Weights of a small transformer language model.
Size: 9 layers, width 64, 2 heads of 32, MLP 256 squared ReLU.
Architecture: RMSNorm before each block, rotary positions, no biases in attention or MLP, untied embeddings, normalized queries and keys, local attention windows, hashed n-gram embeddings, a smear gate, skips across layers.
Training: a variant of Adam for these matrices, 114M tokens, 13904 steps.
Each number is 128 + 24 x the weight over its row's rms, rounded and kept within 0 to 255. Layers, rows and columns count from 0. Numbers have three digits each. The size before them is the row's rms in percent of the matrix's.

# layer 3 attention key, 64x64, rms 0.207, rows 24-41, columns 0-63
097:115134114149130127136142154134147124123162140146083099130107133122102119115158152131169158107126086107115078166114181119180115096113157146154122144140130143106117164153148129127125105196121118
109:124182123094150110132101135119124149111178148121125124106078103104166116111144115161153156154089141130126127079089119098143152103096109129179116120114144138116126112108135111142081136098140142
100:118142110138136159174110158171130115115124151136116131179146132127104148150071141142149137148111134135111139175130191111137140113104108138128138139137091084110091141154080126139099110140164133
079:130108127095129154068150156145154115153108133142118140143125140137142159151128099138122123146106132148124118106104079086167186151124091100115129080127145080126125133170139114155126122111163148
098:103167122156122082131154115136133123162156127112110134152124185091122127127139159143116105133104102153083131168118088125152171115098129151114140112092123105097112130150161152105135173158140135
086:143134154118100117143099122184120138121143171118134104068091120132127146102144145144158146185122098108126124152143167131091102122116108136141099164143177140118131109111148133099095161117103125
109:130129135112137131111103138112146131118135106187161098134136111129149120125175108153180122118122109113174112121112171110169180107131138119127147124107112162167120188148103125116157113166130145
087:123106145120122156134123134134112116116119123165155115117140125127150128102101138194151114135156074106133131121170162137077154096125060123068121131137115155137092117160127134137144121156122136
078:126100118137180136139136184097114136142113151114146140140124113137155100143163109118192149126137128132114166134083183118114140105130119125141109128103096113120106133125190143168144166126110135
133:132140114166111182117161142158151162137091120110171101115086108148179111152167128141131130102104131146120100138119125148096124092153116126095112114143146127099089091109122151136147160097134143
106:139098141160173176128172159100098167150108112096137092130106098129172121167157120123170162126120126131153120126120141116128152097137127118101096133136148130123133096148151159148164148097111148
099:118142100137152144148145145127171180138080132118134114083101115138148134192135138110126118110134121175131075120129109129128116107152124137113121107123136105122092116127104169161120144091145186
085:166107143092117136134154103174145119131118136166135126126083148130148118140104094096157138165109151120125115150124128110118116134144129156127097114104133111112087117094145071107117116089124202
132:138125149101083072100093096166120073113162122166115154147143175131099136085099123140117115127122124093107159145128129154127126146118153128144152116107107128111142151130133091099117098147142098
109:096147107152177141129163175092132173138098110103167093105108100132158106154156157119145140129144111158146115159143135138164119114122131111108107132160151125142111088122124164152141150085118145
091:149094103151201152180157147081108165132100114100120133110135086107144131183145111109140142118139124161156110102120107101117138109120122103104101145149131139144120121149126155146142158133115150
119:116128077132184150157144159084122182104112106090154115103145092107147126176144119101152123125137116174134126122157122114153133099126104110106107138166129147152123114128092151151142156124126143
106:161107112119090097156104081157111121094157128106122136153172157098104137130103110110104107154118149121147195099146128105127139130116134088161166136128117147144138152141126100102112130176133119
# layer 3 attention query, 64x64, rms 0.208, rows 25-42, columns 0-63
101:158110095127103147103133148118128162123140135120134145139114138139129167102134137132173109102202127118171133129110113139176122094137173157167101120133087131168105118119143122106128112164148094
107:135153141126190149109093144135118094124128119136156126150063097143084127174111114094159127147123134087134097103112125111149120127121150152131173120102107139131162154112135111137131138110162168
093:151107127101115097162171116169150115098109141191148076128095099117145155147124117113116131162149150107158163122141087131106107136141127148157105163132133131139142113132164134086105119153148127
095:148164114121136079119101116099095140109135107133151086167137141102127151176102137124183112158155097134137120133128121149115116164151093120150164136147082116095114130120110119092129161118092132
098:162133093160082121105123109111109146147111072087141182125114153146162128120107135124122095091126122133136146103109136127106131094146139102180081137121115128134125151088091140157127132112123094
105:098168128119125164162118142140131150115102133132119149097132140138091120157114160089085141140107149129137089129171109132133107100166142142133124086154150127077137109103160171134092122171134148
081:162134155147104130121157122151146142141110083121115176124108112153130100180112127084095139153111149144137116131094121129104102143155172103151113142091133089117127139060141126168148121138121126
124:140119103130142134136175109134113149183082086117121084091125136171121106149122139163108136123101107158151126159172140133110159115128082152113100117164165124119128120121120158132152166114123139
103:153105132164149143142186110119125108186120101104111102111085161156162099112136134154108150128103113149144112151107100126110165121126151122118087168168152135132167112133137133131155158105117140
127:140139119123120123082158112147141159147091111124150105095128116167121109159147166169127109096117122140112108167152153161142140122177084197118113110119145131118103106149126159134146155106139133
084:115139111163176141126159119137118097167123075131131082084135155159118103109104128151111136132112086156119133175183112138114155106137125105118096145162179140113136132144128135116146149142125145
099:145118105149157132118134125128100080158122080137121104119130168105113119099121099119122163150128135118144147170127103137098143127079163113131101186176127148135175119128158137087139126120113098
130:113124122127121123154102155094124115115170166151101151147144149088115164127122075100120134153156138121148148076111118097119121143091164053141157145135124121137141132137118111108093112140127100
098:121134126142151124102142118139168165117095113102142140110130085149146114148157178149129099128118147124105082171118121143141131112197075169126120106086117156124111127133110132132162147149148134
119:150139147146139140111136103133126131133118089110161098090127121166128088126146189164123123103125103137102124184163141158152157116150095192111113108125114134129111118137115136153171133113145158
128:106164087113148162092148142130133141126088126129163096089114089134133091147143169138168104140111095145107099165132157155131141118154113160108125118130117156135109114148098143152159141124178151
086:105119118094110089164157148123143099146115109122125129145146130147125143132075095077113153122089080146138121081157140092108141155082135126146113149149144107096111136085134156132116131133116162
140:143102141111097082161126121111109100121157146128092148158146174110120152110100078122101147111128147114164170091133117096121117134086147085147140152149135098122144137112152119106097121135093099
# layer 3 attention value, 64x64, rms 0.204, rows 0-31, columns 0-63
105:177123121116105131103107127169166138120160129118142153125111122132106093124162152155145089129105123111117129125188117160107138142116164106120170072174127170128153108133105116115154113145136099
093:110126136099115129150142134129148118147157078114117131121150098175110131133128089106127136110168130132116109128118114116095100117150122166145110112114152068076072095155151105138107151150143167
103:050108093138106161129124146099161120105132123100153096134133140112126194146136101095127127126184097135113128110120121126130103145146116128139106119162139120135142131081134105171130145125141168
098:097155128124128135137125164159151147141113123114098121129132093122150109154109111066133098108134102136136119132093108130087153136160168134159128111108103094077098092118160166164127158109099133
090:124117119096113089144147146140119121131146107114096136139174073169139162110135100083151128106143098122116098137140122164077149142088137125115152119130135111078094119176118155136129158117145145
098:099119120085134129091139173134128097121126178171139111133150114144170166157110130108158120119136126109127136117098176149166129108138112124126099120112195114154094146101137157161140137120141112
100:160130143140135105159108105157149132140138091123124120101098145134105101113134133159115120088106093140122136123139139181111119122096102090083177137178159139184106152150164113106131124138137114
088:126096150145141111129141130110155068144128111146102110096134165135145086135129141166152144124130170147149126126153144126135160104127119172154099145105132097136064139161120121127172093152160140
093:111096106120107123132096158157122104107125120132119096133107123124139082147141073184127110140167132132064135129168102138101121110119139136119161147139082141175155126102134125137158157126155130
092:157124138127125130156101066122091145150122090130124168104093150117133129100141106144115163184173157160129120157147135117101098136147132132138144093081111126127177133115130103115168111119136126
093:150145118069135125076108133184152116130174117156129116147133090149116078151148129104116121114098095099080134119138104120112115127159167159142133117136117141107163137103141112134124138163120155
099:124104132154125156124120082128145147111162156116161151127094144104093118133144150133103137156116150130098127113193087138121099182127079125093140111164134151126161121098105118127109125170137122
094:150134161142124136121144089124066130117159110179159150120092145110127120140105171139126173149104140114101155146163133130153115120142132132143127102099096154111171128158136109131155104162174143
090:113157111129129128164138170116151130136105161108108110085149124159102144098130134180106080115156102122138120137081139099127144157154158137177102130149172158159139131131150091112137110118124110
100:119144143169128120155150157144125132143096132107092142124165103137158160136133118089141091076115134151159119145118130128116141147135132142131131164079139093089074146141160163148097172123113120
113:086145096133114134119123114068115122098127133131115110122148132099152142082127160164106109103115092125110121116141139120119125101126136096127117161186077136168153133127141108156127178164161123
087:156085134135126133139162119113070088105128123144101107116159169158148147109122132154150132116119111137092125146150173134164135117094122131117094093147154094171110159128089134096149114127116099
098:089130079147112118117154160126135129122101135115097126130147122162148129127106119177142097098157112132118130114076152163121154077114147095127129151146160085167109100114144143138127167113090125
088:120099129164128125120137179165105135101121188078086152102152125120111118149099123139164090120152145128105139100127120129176158168135128113108126127170154111116120121094109109135157112130111153
089:184144152131121126116126137108136144123100096077120153122108147166144128085151119149112066130119189133100112138127104121149096130129101120126120161129159158137157171145150136082147137143129116
097:112119113122140131127163133165091112108143116115112139160150097150132146160053143173133120155107107103121105124110115159124144147093107108095099135156135166120133133143124147116085134119106188
089:158118103110126123106132153119132129071113155083102140137111113194140118110114144153119117131160169143104135109118110139148117091130115133121122157190145106141099111129143160084076123135109120
105:103147126167118117106141165133164119127138136081142113120135133109123152116149096117098076100084109114115101137164127126119096165111110104123129128188135202154107136142121146126126142140160114
103:134173131155149118115106078106113137139117131169116146112142141137106086128167122175106124114109149154160113123093149125140132087139140130108129128131139069142092138124180140101145120130106071
091:116097110118126124102157128084110129117134115111130112136169145139144125127105127189148185115174114142126144114119113143144177111084122119099124105156127091073143098135119124120127104109125182
089:116118107142129095142111117052098150134138096126075141109170143132143138122116097155132161099166095152138131145131125156107143112097121116093144145156095101086143100127118115151102159122149140
102:126146114170103136141144105116116164094108116116112115148128129118131129128087122178145106120145112120111132130168101150115089077105128090129126148172090157147107098109159172117094165105099133
086:147134105105119123126146142160140127127148179113124083141148110133107107149091133137165101138128078085064138119185110147109101115118131105138149142166121139153109103125137155143075135134116129
106:092135096091128128129122133102188133122118146137121099135166144085115150121150154114111111130102087139152114118088116143123101114147143125133128155168170079150138126111159174143112148106086103
093:153150142088127155105130104141119118138165117152106142131142114152109122154152124097127109169157135126124108114113082112122090144156114170159083088129173068113112109086138156126132112139101131
113:104143135129130111128135184138129138135093125087103114121171096159151120141119091127132143106156144148128144151081149122140175122139170156146133121123130108046115124164173128127125117107134118
105:121131136116140116099124142165144115136148186130126165148164093157144110166125054137172092148121138110116104129142140145114173155108131137128119106132142151109094130101106136160173132143142145
# layer 3 attention output (transposed), 64x64, rms 0.211, rows 0-31, columns 0-63
100:126118110116115102126117162154147093128127124106148106118128088122076151159133074094129136148139120158121104145149173059122143088137134164107144137156097160153112145129096123152119145118156134
091:103149142130139115096101166154112146146110141141119138110140135154174145141163117123130112117139121111130119140090148191170108104131136106090073121091129143106124099093177110095093126126102127
103:085145155134166108127113121144138132118159089130134116125137131130144110097097150164090131096088107114117166145164087146165170113159071116083119147165132121147146137157119129123125153126126109
091:082162130179118125060148122122146159127127153107110131146145146161190122105172125120116159125159129133134150124114165179120129127146162101160090123132144134141105100116105140143143130126137127
096:124117150102126090054109150126142119120149134092119142125169121117162149142149089126122124110135142152093113114106187161151084130151131101113122090093139137114110086139146141155139160125126129
096:110138139132099154149179162118125116130133109103118112111154109101176086111101134153113105061124093115091158125123129178114113119131157101161138120118140123139166111171137101132137123147109151
105:146134101086109102141103133110123118143134139120132125122142139135060154138147112136122132138102120183083110140182106067132124144132107156116161137135150159093132106132110110171114167130099137
092:144113133126133127175173166114108138140126142136144147125120144146134093157154137160103121099160138113176136137124158157127137094079150107132101135083123134094162111089166081129138121115089147
088:161092119139123076137136155142110135092146138105129148095108140133096125093186146123155151084122143153123136134140132073138171095140101155100112122163121106153140108143091125145124161132143106
092:170111168115150094136105083157123140115100110133156117119099129174091136142123134119158148151141138096150102158065129098180139167117114138160116128109124115134119147101130102127105094145142121
101:134135096164160155111131158159111111165091141146122089079110092140128157138179089115160135137128105115104107121136161128124153090138167157097109106117110149174117139130125144123092137134128148
099:169146136126142116145083152145145118106116121165147120122136154126084162114089118114151115152096135137143133143153110083158159101151114152110192156136083160136141170156123152111111130134152125
090:177108115155154135136118136162105116142086118119176106100136098118119150166118122125146090161121094127186119150121116118144138124101156116135130135124086141164139148126097122104115081173093120
083:091160096103121150146169099130159132150125106133139117127090117125138111119132147147120130106151093113136113178123124131079110135116068151107069127147120133090099102106116126084110135107162110
097:122142154135096134085136120076141163111154186102110137140166170149173098123134133140131132137149123115133146120105127167115077142140141091142137104107148113089115079115142130139150141093129141
111:144149150136102152143108107129148120127129133099119152136094120106108102138124148162103137094112134138118127110176099104113134146160077087074081111187109137119131123154091151134144176134128132
094:154099127101128137193138131110098093121150132128154132129124121105115071167115078152113123089116131103107148126088131157109071124113089121136109158109132114112178109137122133139135153131120106
095:079125126136058129129149116098126127119143134106096136145122151115144091104134153129087127067141141152090140120136126132127106127162118127126078127153169126104129073151100114123151159135151109
081:092106107143113092122166147109141143118132107123119086127159172128165117121127120128098110140134119125111147170181138089093106107157119166121146168141100122142170144153122147106149154089146097
085:139119144092143149144123135119146149148165144114123127104108151124060121149130138154176159157127138100117096099100077089105090121137117128115142121131120115087115134128129078087134115110175114
107:100126125171134143110142140140097122159114100110122122148123146081152141118124144128139101123127126168084136108121152137138104108140123135131178133092138148116135081161149175109162155152113055
086:091126110131097104154120166133149166150137155133067150144107161097078092108144125113123123110088155130093101096142130139084092102143123128090128118137135127110106135157119116093117131133150098
092:127151126115132124122117158097169109137181117120160167133153102080097131119124120143144147144123127165106126139164091083104123099148091114092167145165116126092136111159109138144149146090135114
105:149147136123068158193146130104131139117085149150137143123083159168094142132129125099112134133125177117119107141121124146101083159119149153138113149137156110124131111112108074126111140105113146
097:088097158127125103142123144117088121128136071130122110137131158135159111160134135110052111085112164157121150096148130169157131127110127123127106139093137124152091102129113149089134157142133112
089:120135183137095076108083114097123121098137105112116160157135173148124134131153158119097115112112151138106136121142107127151118170133113109128078098115132116127114087144116150138132195126133153
103:091133137164076119112091133118134135092146130105116179171120141104116130124137137118137150110115144162118124079145098102134116129155112143115140138188142123123135071126091150115126137151124073
090:103152083141098124106105154129141116114140123133127148126148104093143130125170092106160122100136106162116139085160159109124135097150136184116134130159126142141153102137132191106107154165099112
106:084177142096126179125122121111166123108107132146112136134117132125088113112112119137074157096113143121103153094176131151103153189139145141116113138169151112131143111141127152146135165152142126
096:110155159142134156120125153170149127136091129165141110098119130138131150146137088112154136115118145073114122133075151188128109092124155147156109139110120133152142130093179118097096112144111106
114:084120112146142098126172134110130165155134119100124128110158137166176093116172127114094127130150116116147136127111155181105095152103153106133098102108155105124075112118096116105131128100148136
106:129126158156114111122190168129125098102156115098142123115147121110193150118148127106161132112161141129101108152107183124133120086144152132147160122080127140131143112151139107118147159091115132